config = dict(
    n_layer=8,
    d_model=256,
    n_head=4,
    n_kv_head=4,
    head_dim=64,
    d_mlp=1024,
    vocab_size=1024,
    activation='swiglu',
    norm='rmsnorm',
    norm_place='pre',
    norm_eps=1e-06,
    positions='rope',
    rope_base=500000.0,
    rope_fraction=1.0,
    qk_norm=False,
    attn_scale=0.125,
    bias='none',
    tie_embeddings=False,
    parallel_block=False,
    init='normal',
    init_std_qkv=0.0618,
    init_std_o=0.0,
    init_std_up=0.0618,
    init_std_down=0.0,
    optimizer='soap_variant',
    lr=0.005,
    beta1=0.95,
    beta2=0.99,
    weight_decay=0.16,
    lr_head=0.00954,
    grad_clip=1.0,
    warmup_steps=200,
    schedule='wsd',
    decay_fraction=1.0,
    decay_shape='linear',
    final_lr_fraction=0.0,
    batch_tokens=131072,
    seq_len=512,
    doc_mask=True,
    train_tokens=348900000,
    steps=2662,
    dataset='wikipedia_en',
)
Each number is 500 + 50 x the weight over the matrix's rms, rounded and kept within 0 to 999. Layers, rows and columns count from 0. Numbers have three digits each.

# o: layer 5 attention output (transposed), 256x256, rms 0.0847, rows 54-63, columns 0-127
# v: layer 5 attention value, 256x256, rms 0.107, rows 55-63, columns 0-127
# q: layer 5 attention query, 256x256, rms 0.0889, rows 64-78, columns 0-127
# k: layer 5 attention key, 256x256, rms 0.0915, rows 64-78, columns 0-127
o54:595453466491379439639523413565402565375545523558431458554470519367515591537539564441431464446494635461506597432532495500538444528362471448426416552597543467521434510556500524503401461571486489451471414579459421534491551502485468522497493572612405585392550514516550541457594599520468518571562572446448424582617415474559383623502495567498432401366486521482522486546402471520473476489476
v55:530437484497438464548520469607597438504500598540470553538553552494540452550493551440498494517520491531501478461446533481405502452462632499415565450521377537481480523512615517432391450373481434575556429464447561487569589578577411467547424514467583409479421439459516476547463521458460577487578495548582477458557430598461537483601523606504575456527507492530578525464515627501607455533483
o55:432492500513347367613513512501505437542514509503447514539396492582498400470454502525519509539410556401419613628427545501477510371425475586423458454392407605492584536563612423491400441498513506511462463469444560479503538492352549457540476589629373405435613510557599466449477586534453414565495477530553503479593504457527488480410513651519549509476505536499539478422457436486451462508485
v56:518440452642431551452454469405483574423501538508475463481527354453449473472520424509547578500438440490472599594567573460580468551492523527545425529577468556490474440448486589586435456536458381520448332545581472510609463539488475598453604475402388520485433496481477526475534547511612537478502476557510518499559504416514529469420539501516514450460624599464545464454546392595475552359578
o56:484527416397492494388509544570485557497622543587482477481503523548521479424503510487564533388426529549533509587532549505513532501481512441493501514594553465544615485492475547530536612452518542434597527456505425533556534470440469444376518460412573444481494508540509493389465385409514577502446522554583476519560362442660435463431509568567464437579552542538452526540450503604422595547487
v57:499482488585604584576518459468529454441531437512429521527561533434455602583558576515415529561478541569513488453526462496445477392564477404600521573602440453482446486483443548503556439445404485625500535500538558380512469468496408503477524488450447478521544616505554457610588421506482606464468464508345577539437498436460488525544518482476594533625556433425486460616418580492425588559489
o57:421503556527501515499462435528463534440467416495503466540419444576412633490451566381491510464476421499459558443596413558585454453584519500508516523439490468534554448595596557585584529404517508537528458642493520499494527608451417410404511513465599543539493485516446433576345408515513604534445517473451489500429476524489404505472525382460494551480493556587522419493523457469413491567450
v58:506512596526562547532415500426430542451548465420515528470527507620415544517509518483523576481490502529596468479437522642568553559541556557520478482503509521511407453396520469448477550578619564454534426395336498440505384508542488557442536658501607452506479451517561458480492516503481589460593500525539527472418606455504473488574444631507565518460424561498505495482459572482570517425540
o58:552527543457631584477343588372499496440540475443450524348443600436487498447409504504498470449441443461500486482452652403472433493418538449462519555477582584464601632523470434393608431562486459493638432484524640406458405435443568575470573480499559510388498551553522503448419595522566511472481495504459516462498507542431498503395448492490522480494463487490405458468488461495507525497405
v59:509524536473438478563533552547506506452586391477494511620478509421568615542482427488592427544412526547602473442431497510461549540459510463532481499501581482545502531424512472467506418608475589456466533390430540411455357446506473476500496608470468452451557491440478598502419499493463550538518502497471360570455565505514497540498571592521555552402458463536473544471592535506465488584446
o59:466563520482534505561447456565444578436494434524525502623437457473482479534472517443434435568527440484461457389613612540449517492435460521505445515492445468447530498633471504452427438498467552555475557513501501464517394429494534504455543593547379527511512442415475549397464546491436512510494484504426413458491455545435447550557445575502587498465457516479671530462439477429512511398414
v60:549446505538485537468420602502481503651556506470549434436468517557580478483543464506529556453551484552457493555583480491459482554536474415422529494441554426513485576573457422500551536466471529437460559491542469493518495500500474573507574491528412627539503538533517523509283412455502584495517588523497534419490577605491508523524574544479610497467507441432457512336497512519547478557505
o60:485453494446507546420489553534496488541455537500529438575397500488513533528486410651469565569494556434468443541514503551384538492534461538510531397536345507508436525484495517547414459431441603566594497496514493420497479429574560515613467505429497525545443492485572454500448679467490521408496606507483491457582607516493441639546467335647356595441633441380481394467490514530460523445530
v61:371536520560574414494490475585460350391463572555444434500452487486509527578596462489394473469423446367495373424524427436473585613455542508651472492541558519512472465523516478466624468407477395515426557460452460570501479559495522428437497422528383486375386549557607412610487483517480539509543503424540429511504491414502459397510460519417477462560509635471531554433362405512520527415595
o61:449521504460608468473475438580476485522520568519539468368547508361454587524565517519528507578374429630614579448475470537613539572544374397582564490507476518469521418556559499477525518489483533515512495489471477491558611505389562418593465447479288471582389494511486444521548442454592469574487489416329471416449402525451528438450418563517432529409520473584492504437452482613460471452474
v62:494478509470345532515532632454564389617497555497502442433409540520525481551533590557512531520534483423519442547525519498566503422578477499592559503481625544561484495505486506369559573478504481405332505500523467501489425374475381525338473545446493521520478426492498452497458562481510486543665364517500487509487462479500500508505560449481452450509495544545517501521518520408494439586605
o62:623569505484427535573641482475493458517474427514491582519523493522513486411481461572485542691523496367585476400558543499608496381502485474558599487416515530452508512486509435411404659429447509503453435523456508535481370491436436460511547474521594508567446578494491463539574339440428445629480489576488499483493491558529569613477523515423455518588510449572516457476535452516549545379410
v63:534643460443536467462554589590601573477484520459545456477619557494506456468541480473535527465454567498432495502511531528403488525460501491579548431557448534463544483512490538515523535534481507568476462562490494544472564455419451495534588585363458477627461550564441523532412449491354533500539527520491556376525547528500471516520517576588567491474583485492519534520563586340422638521576
o63:506405545532613445587390633608441409614439559518557447482505445525555551426435528400413499547416549367467533506450466660460486523454552620464431547448552557447490549655473472488578527524481484446552569503548553594446583490387551489552476466443636554562590496540518436539499465529473511421490564484590542519527447476470432477509516446458525551581533405498495390449474512521411564487487
q64:520537474483545476557537495459558499533408477563461479511510501508514589435520516528547502502490524531563456443426421546485463480486528502472464485472474550510467531483518505466499555508508506473550532482527419451513502482519537547430499411518448483511510475537501453529458491509422479496501481478478470424561489496549515413544452475543514573544552524505545532447628511504507556483461
k64:557516435484480467450516587438499498546566524545463493542484470540511480545506467499497458465458510490473465513485505504565517547524511509543476496574529529497484511524445519491469517521476525423565464457483510496466494499482455555491497547465583510468478544493527513492495542491467524440429486499452482504562513500572483522514476518519523495528490447510518483530487494550547526516499
q65:460520516504505504478455499431479562491455473575508575526556471547476519494426512425530441512512533439540501537519389493450482552519473536473483458513472563455498525495490483503390491474486464484432499513490465455441487512512495546543427463555457593461518462549582479520453448534550538499553536503500540495543477450404473457540530472496486524409421492464497501506547501508522492566447
k65:512474434508543476515529559506477489466509530423537501492502521506469502569472497497546532538448500460497492482460584451605529456496533524499502525389484486492469498458546496478465496472496530538420542458447555547495530534468498510520600414434527477515592477507489447472603491498433519466524497486488544480559542503556508463526562529516513506588460516494468576450491546470470458473479
q66:548483493526495496457483504469481521478509499529421480518505507510400529436420486492482527555440496519550410526527529468443583455461530487561468533463548494486501490500577472487421460499478474555606483512506517492492548492453484517491420456518414505477494560573496533450503507524464473475522518519529416483477478526491503473519485489537450509516527510493497500471487504547519519494596
k66:469478528474502523542442415447512508462473484413464514536521498532580461549530516504491513412511480448439506524435544487527521554505506533529473487501496446548496576468468470490558475496503549488533502487458482513489519454493591513496527563469505470440476450480502529497549466513495464524595475539427507422519426484456493467496500410494475479462551513558430580501548528525470492548413
q67:509530500502514591585514522433498496521490497555560535504535521466513524463548493527523453545506501541539510446512438567554476504500444523554466496563482454463556511545540526609539564494582528509550454475501489480520626530623442505520516588494534470493544501475521524540450513502475488449488492492483512462463464447519540488428465516532548464481518479504566395517525512534484426515388
k67:461471574580451447472469591529536495429461488447438479523479537489546568566517511501463556461505495458568433561520484481553569486577469540530528443497533505569461435584604498500493532489546523536497468497533516523508517462538516414506458406540524461499527539527477521466512515434526453488466508551464592521543505512517489536416554531471551471570505485446488519534594509523603450569565
q68:509512529468474508476441413559518553483410501492457478474533502496440568494476477424437500495507552462466479461577490575428541392477499456476450529539460590513534544503467522479489542398513505462479531470522496432486550517435450536472506501565502484492430473486499461456477469476369475397517499410475482537501514494516494457461480512495422564457536464556491581503437501501452518491516
k68:507521511482471475496507487563404506508586496556501456475555511578522529485479478524520590451543525504484485447491450505573402521602552509554562530436473412574463541434451450476508512532447457431536511488499423560558515552475571496457485527546514446541460525535532523458497545570566517457481487432507513540423531453466526513481502517607540473566543423432449447550495479568526526459466
q69:480514450503503445509503500406560466515454446507522519522485474444592521490489487493493514530457469543469447605478575442440482465450439534640496538496525494467492501529570477499508501501497574464617493543493499533539560497503572494483550426514426476601542500510527566511424458488534518529527518454494514499530468542535502606499471531480504550474453533513629509531529516512462441504490
k69:526511448525517516540490457491559493537443566580510519551515538393491470445514607460543489498466476545546497434481511471532430512491561436442494477528515482451512415537432487442509521542452482456447540516458608509469501523562443555506427480499442610506557522570520498512612473490515521410524481432528531536554412488469461525464557515494428451526525546478521563472491634489547503479403
q70:582457513497524543435541613573510475590490521516421547442484450546423457492499462522411427491567563546581462513419521471562484566503524467603507592508496544544525429462473462501507546441469480467494546501475450537495502501459531459452505489537498458527388553568500553470465424454554461454548578446534451517505510471407429545554441507637449520530467647535507554510496497534508566474356
k70:489558596502524547506460474444498463517536534547606479591523487432394507556433541412484528529486460538495456403490430545511508564439519552628571488491468483359508410482436462449427539564510489498557421505435506486571552538486468552493531433477563440528521440529519476599569446501495525576508471448528520624509493484495528482472514534496551491517479508442492590403443531485455518606472
q71:498455521439520459488387433553527432644525498459536436496411557572418553386484481499442578525537524488575601466531545466567435550516496488456518504391603517548413499480476549470592408547481448447442468512545434488603472509550486536416548456487415509488542524493443572562455505465486423538454510407510563523561548500582509562529518548524434526427450607599526620509545493529523533526534
k71:566497470430613530486523465669477481485538482525407535449582550411509425516491418467511550384582539517478491496521504559475492620450535491488584539474564434381484555409450501518369553527343489425587458482408496554543391496602582511410542489579530484475548479564548495533447472566532542488575484385512464528497581534497497409474462388490449524455471496590428369442586443489422538506450
q72:461499517540557428575460519659460530508526521583544453492468514496435518489509454440489536497536510426440545546569516449507535457499436508498540473502532451507498522474483584509500552491538497511529470474491530475480500573418617510471583419436470511553557537580469511428557507515452520472530509533535376442415563567546532493511541532512526512477548494490492518428445507484521510491589
k72:531491346476474432478531534649561437484516460604493432530580527543507580519462453409503450494579495527520536530581506515607410462408532467524530501504539563525445572482494465504444504563450414428474492462501535531577466509574479490510515521578518484505496525559558506429466547525432434519481543486496415597435458461496560489474619491554514476545503384480545540556457504532596543492531
q73:459460428431460454467555469566527528397515510476489544566503405480456542430430472486515555501529466647540359534504464348369523472504436558502502434501484469466617448469471455456572535452524500384424553583425499517363545444427451516556474510490570498486478449565546453548554542561521565508499481516554498507516438530475452536517471498572563515521455598495450435503482484535432596515459
k73:431480468503514563530532434462568432505473558471578501561544507495441452478419464394480472558590492526513514519502577543478491453469525535620510534451481569526535484538477441451548498523500446465527463470586473427497544518461399583500440482452517563448439501451476538648505529423399506518493472430505545545528514430576496545410420566457588448517476506494426468460524490395515489512473
q74:557470490466513549512501506487454499552583513458571498433557447528492591503518513534518357400518530676605455318427462527484412566542554596510479396507361413477505503509477498566523576490457495510459564498435449536527525457493527387494546531582497466417467484476440534530442441514569548571457454477464581443459439504443539433474491440527521412667451514497478438514550502552413539524497
k74:494511537487455534367482541482495463596518580361523473487512493477419533448502511496428486512500552527470513563496579535551514363549450519521441572543465529577428503553577491498474539512536564455487556520556512607534520569382469578440482542522497526582405560437436495396546560458489552424463466518504504378459398570509461566598495593490504459588606598511458547557367565473455479529541
q75:476488505550593518463510428482507473525481509613534406510509475483513569559562454484553537521506491399467623564487396487367533508451416506472510586511612452444534509504547521498545440529494517493575496473470539505479563530449555569447459525422518473518548458495537436596523507587442557555514496446496376466534637562478588423466472525468484575423461464464507506522462513428521482487578
k75:546376522392451548397477413442443483581484517493472517510589543532590558555430435463407528511541436472449627487474613526608487562499560440520501493400565483432445554484396506574469467602486423526509389578461556510454427429526552588566463469550502584567549467499408564432423512529485427531362460365326469545547494473466544383486562543439497501481549503524443472486548459515564533505549
q76:587417548472492508406448555502487471445450436518497446539478489441462515548510534403534479474494509548507621586480504522502454555505548496481465526479554467514492501553452517500518504576528510438486557454443556442519538509549549469513455453483542419517557444593489564420533451463425474487498507473452440542534741505528603550505520521462532464523513491529590567464526516490502522522528
k76:462503475513521447499520530480577597567454486483464527439426429559475411454467549550532504407497542556579399510421428554464637500606544519585486408468444517583643457537482463564595528465448536559523553542469460402506472478513452439494525524551449547472443432478464512474418444374467511488460495545472543545524584457478512565570446462529413372585527562450518595528461509558539554480486
q77:545600501495516516546563523498541578497527448539521403454484404575544468502550465538455544477536528546478523596595522376472423430513391467519511355589432424603544561476521515519474530597362521411520537470441497501369587574430428425468471415522508532559406500489588409535427407496565548475482464492559504429577541520424550522471442496571431498513495524421570467514504496619455593411519
k77:454536547484548580436510470483587327414477476544384610460508503555491475535500558412541485413508432443494445497498502538579300487419512446518419554481574472530350492500532471484337488430461517476490482471491450493578419468596457663466477510565531508541559458466513418510507574421592538463503493476408395520399503483574522520598498448531442477433507471504514561490528559440509618395553
q78:536546577496464556573567477504455448472530547512525438467477529378521462488465476467507481514465530527492503426461483525467445491572429479520561490443546531556455506458374460512478479530600508514527518499513540403584472453412524595518559582530405524470460522462536546529502556411539498511478461446414532479483442405509453541572497525509488562405467557469478512563571472612557439524573
k78:569457515553531521576489583562699379452476549484462575431546469539459536445413517488546529408471521549423575511473585553520396587451437467570499499513527456348544509526499493442483444610590444466456489414434583581339364484561617470509492518507484493489551473630466467449579503677451469487466475464515537407457451449549506398500521547480495546498497481503478450533440487530515534490541